python train.py --n_layer=8 --d_mlp=1280 --vocab_size=2765 --positions="learned" --parallel_block=false --init="normal" --init_std_o=0.0447 --weight_decay=0.0 --lr_head=0.00909 --decay_fraction=1.0 --decay_shape="linear" --batch_tokens=131072 --steps=3394
Each number is 128 + 32 x the weight over its row's rms, rounded and kept within 0 to 255. Layers, rows and columns count from 0. Numbers have three digits each. The size before them is the row's rms in percent of the matrix's.

# layer 5 MLP down (transposed), 1280x256, rms 0.0516, rows 605-654, columns 64-127
110:118099149162151107121116176189144102135127062106134134171088074137177149176137106135162169067169047146075102159142127108120117209100175153096123107099066137069183113112149128167160129148104124
109:140174127122117161115158108132141183153135103136109106192116128113168076097146158157115140171113110195150170164132075097121137162127098167086091129170110078081206112103137127120115166205152132
106:165171145147103139180065156161145117117110117124183107109151210120149126109171146103125097132086079109151149156131156109130140116114115114142097103100088108138126158136142052098207130105137085
104:122151086154192068093132109094140131182142086109141103136129116158155119096175066111054091127146118118090207173120147129190109115126143199137097138072072154119159161156173126140093092153106139
090:092153084137096143112095176167100109066152145136115139135139110096121172172046106248094087107166067121129081123050128129120098109093158128153142149162083107117057125163122074123138128130114103
105:178152159111152174125093144112097107155058140191126162155081137096104142125141144134087150090170118096185128103104065207149146158150131051154137198109083159130118121123149119123135116134140106
101:163146110162096194076131116122169145097132163115094122168152158152086129128111185156077116177114104121158059119128164097194092154062111131153105135113134113119151121107161173119097103120167181
099:094116115163124143151153136095103109134178119123195141115190175130138119115101069151121100121175087085203149085115104104115135054133153110153107154132136093108101154123118115079157117173146138
101:135128186136114141110156169171165217169112159111144142171151100090146116133096156058117158144136121120121152106198069131119124146077086103071102193181110181108123101133131188135086085177119101
098:152126092112115098153143131051129127188160125114107152115151136134070128163155154130170067077134117211145114099106213149120087155111121137105145233125104123103098169117146113159145106148122114
107:126096128148197104118102168151196142100129169141115167130196205133142128108156125122162121159143136132147162098130119093142132129143149102072138108073169191130110135138122163077119164124159074
097:112132081114130119097208138095111095132068111109104153177149127098130199096091157161054090149068187184097138103136103163122077148116123076127143131239145091136124160143131140118088137108128164
084:147091129127120087145065136135105124093072133127105126104110132106082160102148132138107137135149110118083194177052141150121137131131160145135163092237130165117144098154176125162134144134121157
102:108141141180141073089165149073152107129159146160106129118128113135129137158132148122185106140075160144152070093141135161162110088102188167153161099093155118127131124102110113133124206103155102
090:081129159129066156207101146136127123178170153111102168149097096121106095084157135190146061170159183103180124083139151121104151128143103196136146087131065127151125117097145078079097126139129129
103:143090091107157190138074144132186124135132081078148166138050121183138188199113118098085116147141094163124111123122147169103115114212090087157161093094108131112096153161071154134133041161097166
094:159088124114159117119168120102147165126169104131143169158157111106161118164127130171188093140085126162146043095182126194164134107141114138122118087110160150152078095149128113125132079151163165
084:128105126145068108159070122075107099054129156112119105122122149153153131118090122091144167132143104138099070092120074141179081095085069130074194122168112113073105178096079176140144125129100124
097:117093091140114147136126111080100098063145153132148136150133116063193149114114180083109156071172128173118162100090075137151114148121142163138092140162183146169153115191158112105138142121133118
101:153078081126176149109158116135111101189106149105112229140070185101132092100077128087128105158154132116087124149110099139095111198096115125104105132109172138121127154135164144139152102153154088
101:162064090115104118077118109081139133135174165101172096123138103118062170162091143136117085108080159102089078126110092140129130137111146131107108134154172197155137136119157086145117142176137118
103:124103200158086118063152043139093046124148059162158122119125131169141124213097100137139139165153133108136146112105125186099136137119104160150108085116110106128068165126112071155122158093108116
101:143051084230097136091136114089121091150102159081141182057159159152136164101119078121147209077127112113075098152143141169090131153136141098093134132145120116119141101147119161139141210188113108
100:169140078117123108116179147098146155090129184174086111188169167142102114109184093091155106127152075113128082139126095181152047124108133120124115101060140130132125079144131137097138108050124130
105:111119093073107142178108107142103119094136161138115151132114132116076138090149126098151164103159133086111126164139124144107093107147130205114146179176118107132122114076171024170180106143082110
099:107121067117154134099116164132161115035115191178075137158143105105141137117105120083107083076157145159151112138182148160075082110164083211137153162100147061153096142128129166118087122097114065
103:124087124110119075142134150140126101147100149145160149161163145142081095133095162141090162077151120146149132112159139101130137151156120129134100092148133184137161120194078150108127115125108137
086:123121102150112161127128135217120114139108097160110153097115135167067160189131163074154139170166120145171094160122096086156173117137094033109109135107148159105136146114107156101111154107123148
106:123119154144069117181177190141151207172145163108126097117152116121143137126124108127148087066141126077095144086087143125137141097163087091147117156156131134138145119074089148062120084089190206
104:107102133167102144111129182148151122115157196166176103135070105141114127097148088111118091116097134145105084109143116158199121163124132106127148098175109110179181158121112143147096143161146117
106:100134105122140101094146150158152097172175094116182155095115136147132162192131089113102094059143122116138178170091150168106119077105117100124173120117219098080176083150095141178120100068089140
104:113157140131149159104143112227137111134146145141080079102148126124114139126129089129103128124094147122204091153091104188104167125084143092145122108148152166162124176121107143121137141121169085
099:075129139066125156161102069108125144113073137138131179098127128156119102131109137084136163183124109151078114132150073155102130152180118130125164054191180115112133116175146172152096087129144147
106:084174121111131057100154148126193122096128150052183125125180171132091127128105148197117168109136166106157152089154102127085157082100191085097151162179119104160108147144195130129142152118136135
106:063173158111134081123115106105113085109102098081134095107021109084134132080119083118085087146083133096144137148126113118123084162101146126064073144122165095103057110124169091097108165126116155
093:139106157100118107172078142078157073104078101074194114138122178160149077152078091154150096107146145168157180105149209088100128131124143115133089120091091107135126131139162116141017157142138151
097:033114109108113164092122113190102160148159195173113120172191111118127125137193105055132097171125168086136092103126110114162088088129178136160118093145174097120086103135123161171164101085169148
104:086134100146157179104134135111106091116131112117085142156135154110101129118227107158174101095085123144136099228126085182112192112160138148172122144148127124181193148123160155120160090134135157
096:115113126203137145145161158116124139161125101175107165113145083127099155044108150070164142134085144118115136179135182120140134111097137113192149042152099124127155128175146140150148164167172163
102:131082165158073062147162113140138151102166106170138114075118115151140118153102161110142111113104197114154147163098082061125151106083194084098167110131137150094099105090131151093129114156119075
094:097128158111102139106115106056137132085145165093108058114169180045108131124144103145220112173132163144109059130086080096178170155142138176131125141146171079066129133089168181060143132142096176
106:123101170131105141141147084175178109142169126145072153139187128168178118142111046080141119096173118139083158104105140165149129166076098152115098119110131111150085086125081121101108137098122098
099:116075153143077133082123089101096171093141128099105143140133159144158117211142127146077146111176212097165131137129073131125096174141116210132125092087170138148181175160135140145143087162104097
100:138115142169185139122093154160123151106089153158079147160134162102163160160161140154086159127171107106171112152106111121144104068074147100163129203160145115120247118166162128075193102150128119
098:092128146130103135126157109146150140126119139130156186101133161106104142141128107190129147148148125054122149073126135063127160167198089129178087185134167142148132130109084165092128127137196183
107:134123069101111105140171084135161124132149136085118164071100207147155165145145182174110112136152099111151164104101118137158139082136094097155123121140125152138115106166162162156128156165118162
098:108123131117117179089114133117135152151120134138122178101148105149105096070153149138081085189120156114104137156135076077109164155138166118188132121170155194156134161147186147122115174158139196
093:138092185104123109114159097195135144113182098119078083150064125160125074107122161161108140095118119177104131092136123113071131097085085139131151087140169104117157111152123105176096098085163164
100:124179051136111139082140191144133126129126103190120123156101134180157138128115108172128118082163146090085172128162147161164127105087142118161122137098132127129134124124117087170115157118154151
099:088134124154116089093110130167096169097097081178193188133147170112184054095072191075184119114166149150124168125114175204085152146062119139160124123103113103108114133147113151134197139082163120
# layer 5 MLP up, 1280x256, rms 0.0514, rows 606-655, columns 64-127
105:103165174126120204162178139166106116091130158122099144083188153114121108147131132130175171093131134211151160111145111141068063127100123106126043137105198146128112139134094057128041147206208120
104:174091076144134174196128179172129119115143115159164091146132130126122102156092140171162119161132105145137117139061156080094125141175064128111136097057129147116146115169098108116146119123152134
104:146213108156127146130083071120110143101161114085047105165114101133118119136108144126127149149119165142147084116142132143093132116099139141096121131102165095077076149218173082147165198160102164
094:139101117151103142098116153113122155151113130136123088083075139198111151107128075081153145127135117165112122113148100114071067085160091103105136143125136135125158129122136151167135181150152173
106:142220184115108171073127167107140124199122184103184126121128075144137102119108123105088152081117098076108163181114097130094230079107120095158070108126126109117132154154088132130209145144102144
095:107139101171081090129117092134117111102143141095069178166040193102131153143128109152124075073131143162158142131125100103171091149099112170179117137098121174080083078117124132115115148099111093
099:163162161049154158115163176134167119145123106180126124165158094096106121134145153072100120092074165127085123136096142182104109132131123174154099079123141181130123138099125086149077098152129154
100:113148114138143087125137096161142139168131075148206076152079164128111116185115091145148127145155139138145063096080149068118155120119121123180141191096142157122114114161086120179188084141120095
104:189073137102115115197107157103121079170135168150119098127181097103090122124046124115140142110085109064149141155105095109122139086100120067119080210162093108079108180190082092151154148141082092
103:167087164158116168068111124085174164131189111134085154149128126072146206116131127149084153158138193112184168179061104149146098139152130123122122144126134149098131140094108064136167120187096161
095:143135202180137158092147081105144111118172125121095101222085092123100155118149095181111080101130103122137105121139160156154076075129124078151100140058064121085111067128084134133121181146132101
083:102132099104129123097143164164136162150118066169094125089127132148118157073103131164094079193119167086169110158104128159155142145094136112103134086157133150167194161082169127158064144184172134
106:096158168183145111053098104093169136109107174145118101122070146137186107177068147146125079140128142073136136162135141146096098053174106165130154068168089116094149196116086165149103124086062103
106:130101081174086131104170096140126162110127115097115137186191076057101120095066120184093170030122106134110101110120147091107086160136119094144121136130116114171130183117140096136106072070154119
108:133140162130151132137138083134129191077166136124147063118136129118144161075120106142179147070058100119145076139141108107190154165145102168128181112142195173052138119144178126133155159105138106
095:122131154115142127100145157068173224158148148124165156124173076182115111140164099127120112079098086176093145210117119111168144139148093159098130171092110092066153094138103132145116094141043118
086:108199159078155144181180124151149202196160122159102173138129124101124137137150080161138082140139126169128154156146118117107145118129178080148107145071165137127213070077153116107070137124167098
096:114141166143083115087143138102222150137165136137084110078122141099114150101125156179181152183085088106099141180120127099122135124154113082143124093108104133096072122113075144112140089107148087
098:193138109182108094117105116140135109220167104124209133120109130179099042180151117146093042098184135168112101137086126122075147086128105149094159111135090165112079144182154078048107129165110169
100:076099156131140117206121124210123114154086080116056155159113173219118141133152232130165115138152155125153136111146191148136169072076080147157189143085141133116154159087089155127168089115106076
107:107152119105116142172098146072120164090138082185138129157064034138113138070080161123099156108171075105206098153078165122144103145177179114125122149134204169095088135182150166132133182114175159
104:106170126136123116172120094111133169126155113082101133148081125075134131136157113156135137095058131084176142155105094044172137110123124142164140126131102168122111082109136124177122094131073134
105:048138134112134161148076167139139140135118175152161122155103158143119134088149122173111065099114127151199139181092176113087154123139135137101162108149151137125108149102109166167134048185176113
102:084183077136115113116135195117173137102135096216122113154111177141113148166084149111117120185117131139192116147134132110182139100110132135148112091120132141104176136174047166131122135084125192
098:067111139120171103119168121163183090158120132108136099096148150085097202121170167114138106084112177097134160105128156145188169183061101071146162126112141165122121120146144167134093138147145158
103:134117157101131132161113127092117162110148116131193165148192096157112091132104117123171065143140135140118093132066123128125135083138137202148171114099087117137085077091090116145089167084123165
083:145099150124135157114107129092136157180133141095174149152110086099108100122130108168137060161152156148098110191149167125144098076090154176123145169198046095160117153147055179100171092107082124
102:105123168033154158121111110053145141132109149097155110111178144109126110152136103080098092111141119091178145158141140131164159127073124120072111141147137168106145113053174082143130148097119178
100:129144111114136124198075131110183141151127139141153107120142077132134125071085136132127149170167081096113182132119153086108139117104098107113091195117137149151098176156095143194172120152137100
102:176141117140114148131153128091130071122089141135169140078154134128122146128168151207165085126178126102148153115129078143129129085049141128118130151188111166162132078117065151157152150165073189
106:128134118172119056161140110090109125158150123120126091103099181173138124090157115138158131131119143109175107183116131136111151116187132070121092099121111161145167136148115114136144136126081111
098:129190091131142097088122150162170167127176139138132146191142141150125153123120149116116108100109136106111134225139112069130100065134167177088133130147080148086117136151088101141101123142127104
101:148135155178179107117125093086146100169143147139142106087138134152052112129149134128149114203098130092182122107106154125188127109095114155089066160152135076111088181196141105113096189121103129
096:105125075139071085148185125151123153121105164166155117162094147159081122129107125126147078111088201110129071127132094123083100141113094123151187110115127069186189137181112087091158158135115123
095:139086126166143094097158184150085148077166134143109100086162137062141161096121115141149136113130121119184107154116098182105165125161154151162154165102131157098176145128038137099216090089134162
092:071125161104197167123152145154137090069166109124101113098069132141147090112177079099150109211177108052139104070095108148110114136134193145058157103167132131103119111077122149163129159188102173
103:144141118124135130133087132122111124108139132161180079145135114110176115082102143131115114156180131159193169081124150114132076156116101104095163111091132170112084095123110094097112115138133138
090:095101172111085115151131176136143123168121137103158171161076139083053121134069181184081067062075130140139164074112219123131085166117144152147109104133120127040138114135097134109135170158097141
098:112099111147131143152120133146083171087123118129099097070065149171116168123166207101111123172135151106127104153143067094116140174139154118174156110184085141141112100101137095160149111138077110
103:134136186115131137144120187162112082135127122153119193121131136103130099127111047123091133114149082205130139123092154097148128064148158122155103115142050143093123144083090092102126132121137161
107:091156090153126111142180168159122146030141139130108143123204142113122116087129157146160154161115161072114134071142169165153106100111146121092117097110103141131121108154128127116129176120117153
098:129206189139166109102074196122160092097165103142130107105129052157120099109133158119149141148082160109127122068146198126205143074145116108107132127119139133130087156111155127092097217139116170
100:129065154062150106162149148084176128113160162143123122105064168102113176119151113165112099102118155110168124141097147117119081124084124128107090140110158131061136094088120092152127119085115135
100:113136159118137137076182155180176178166109128167119099146156087145062111122172094142142179086093146127116092086117077099111093090118123130134122117094089102118091086094187096104130088118183092
101:116154080201105162135034134155129161119151208105062099110137106106076148173094124105058144107106127111112089111136098154165129123110134152152105121129104159102121186108099119107131155119180082
102:069121119109167105121138121131144166146123095088121141101030121091139034179130077170114088159108100078101185117129108198134159114132125108148068156158146161104126154136136182111134100153136111
099:131102151136118135103131158120111112101102151114140135154067160089129172153122109106120129176138100048131147165107102114196138136079143059089159108149073150129095135112134135119120150155072091
106:106109175174155152167135093100103115160120176109130154088147187104125094143163110102151116133120086146171143137100157150110104141110127149152086214152110089154137087136104178109145191101164151
097:118140119099155120129136153096148124101203137127106111082098080118136113126117103164190104180136087111188122129100147158104107149104142108101146086144075184122114071119178141128123136090138068
089:107124155085090110122137158134154140119113165149076166146111118163178142141072069087177165089105114127147083128114086115130153116129145147095148147171132136166123142123112131100131134100118076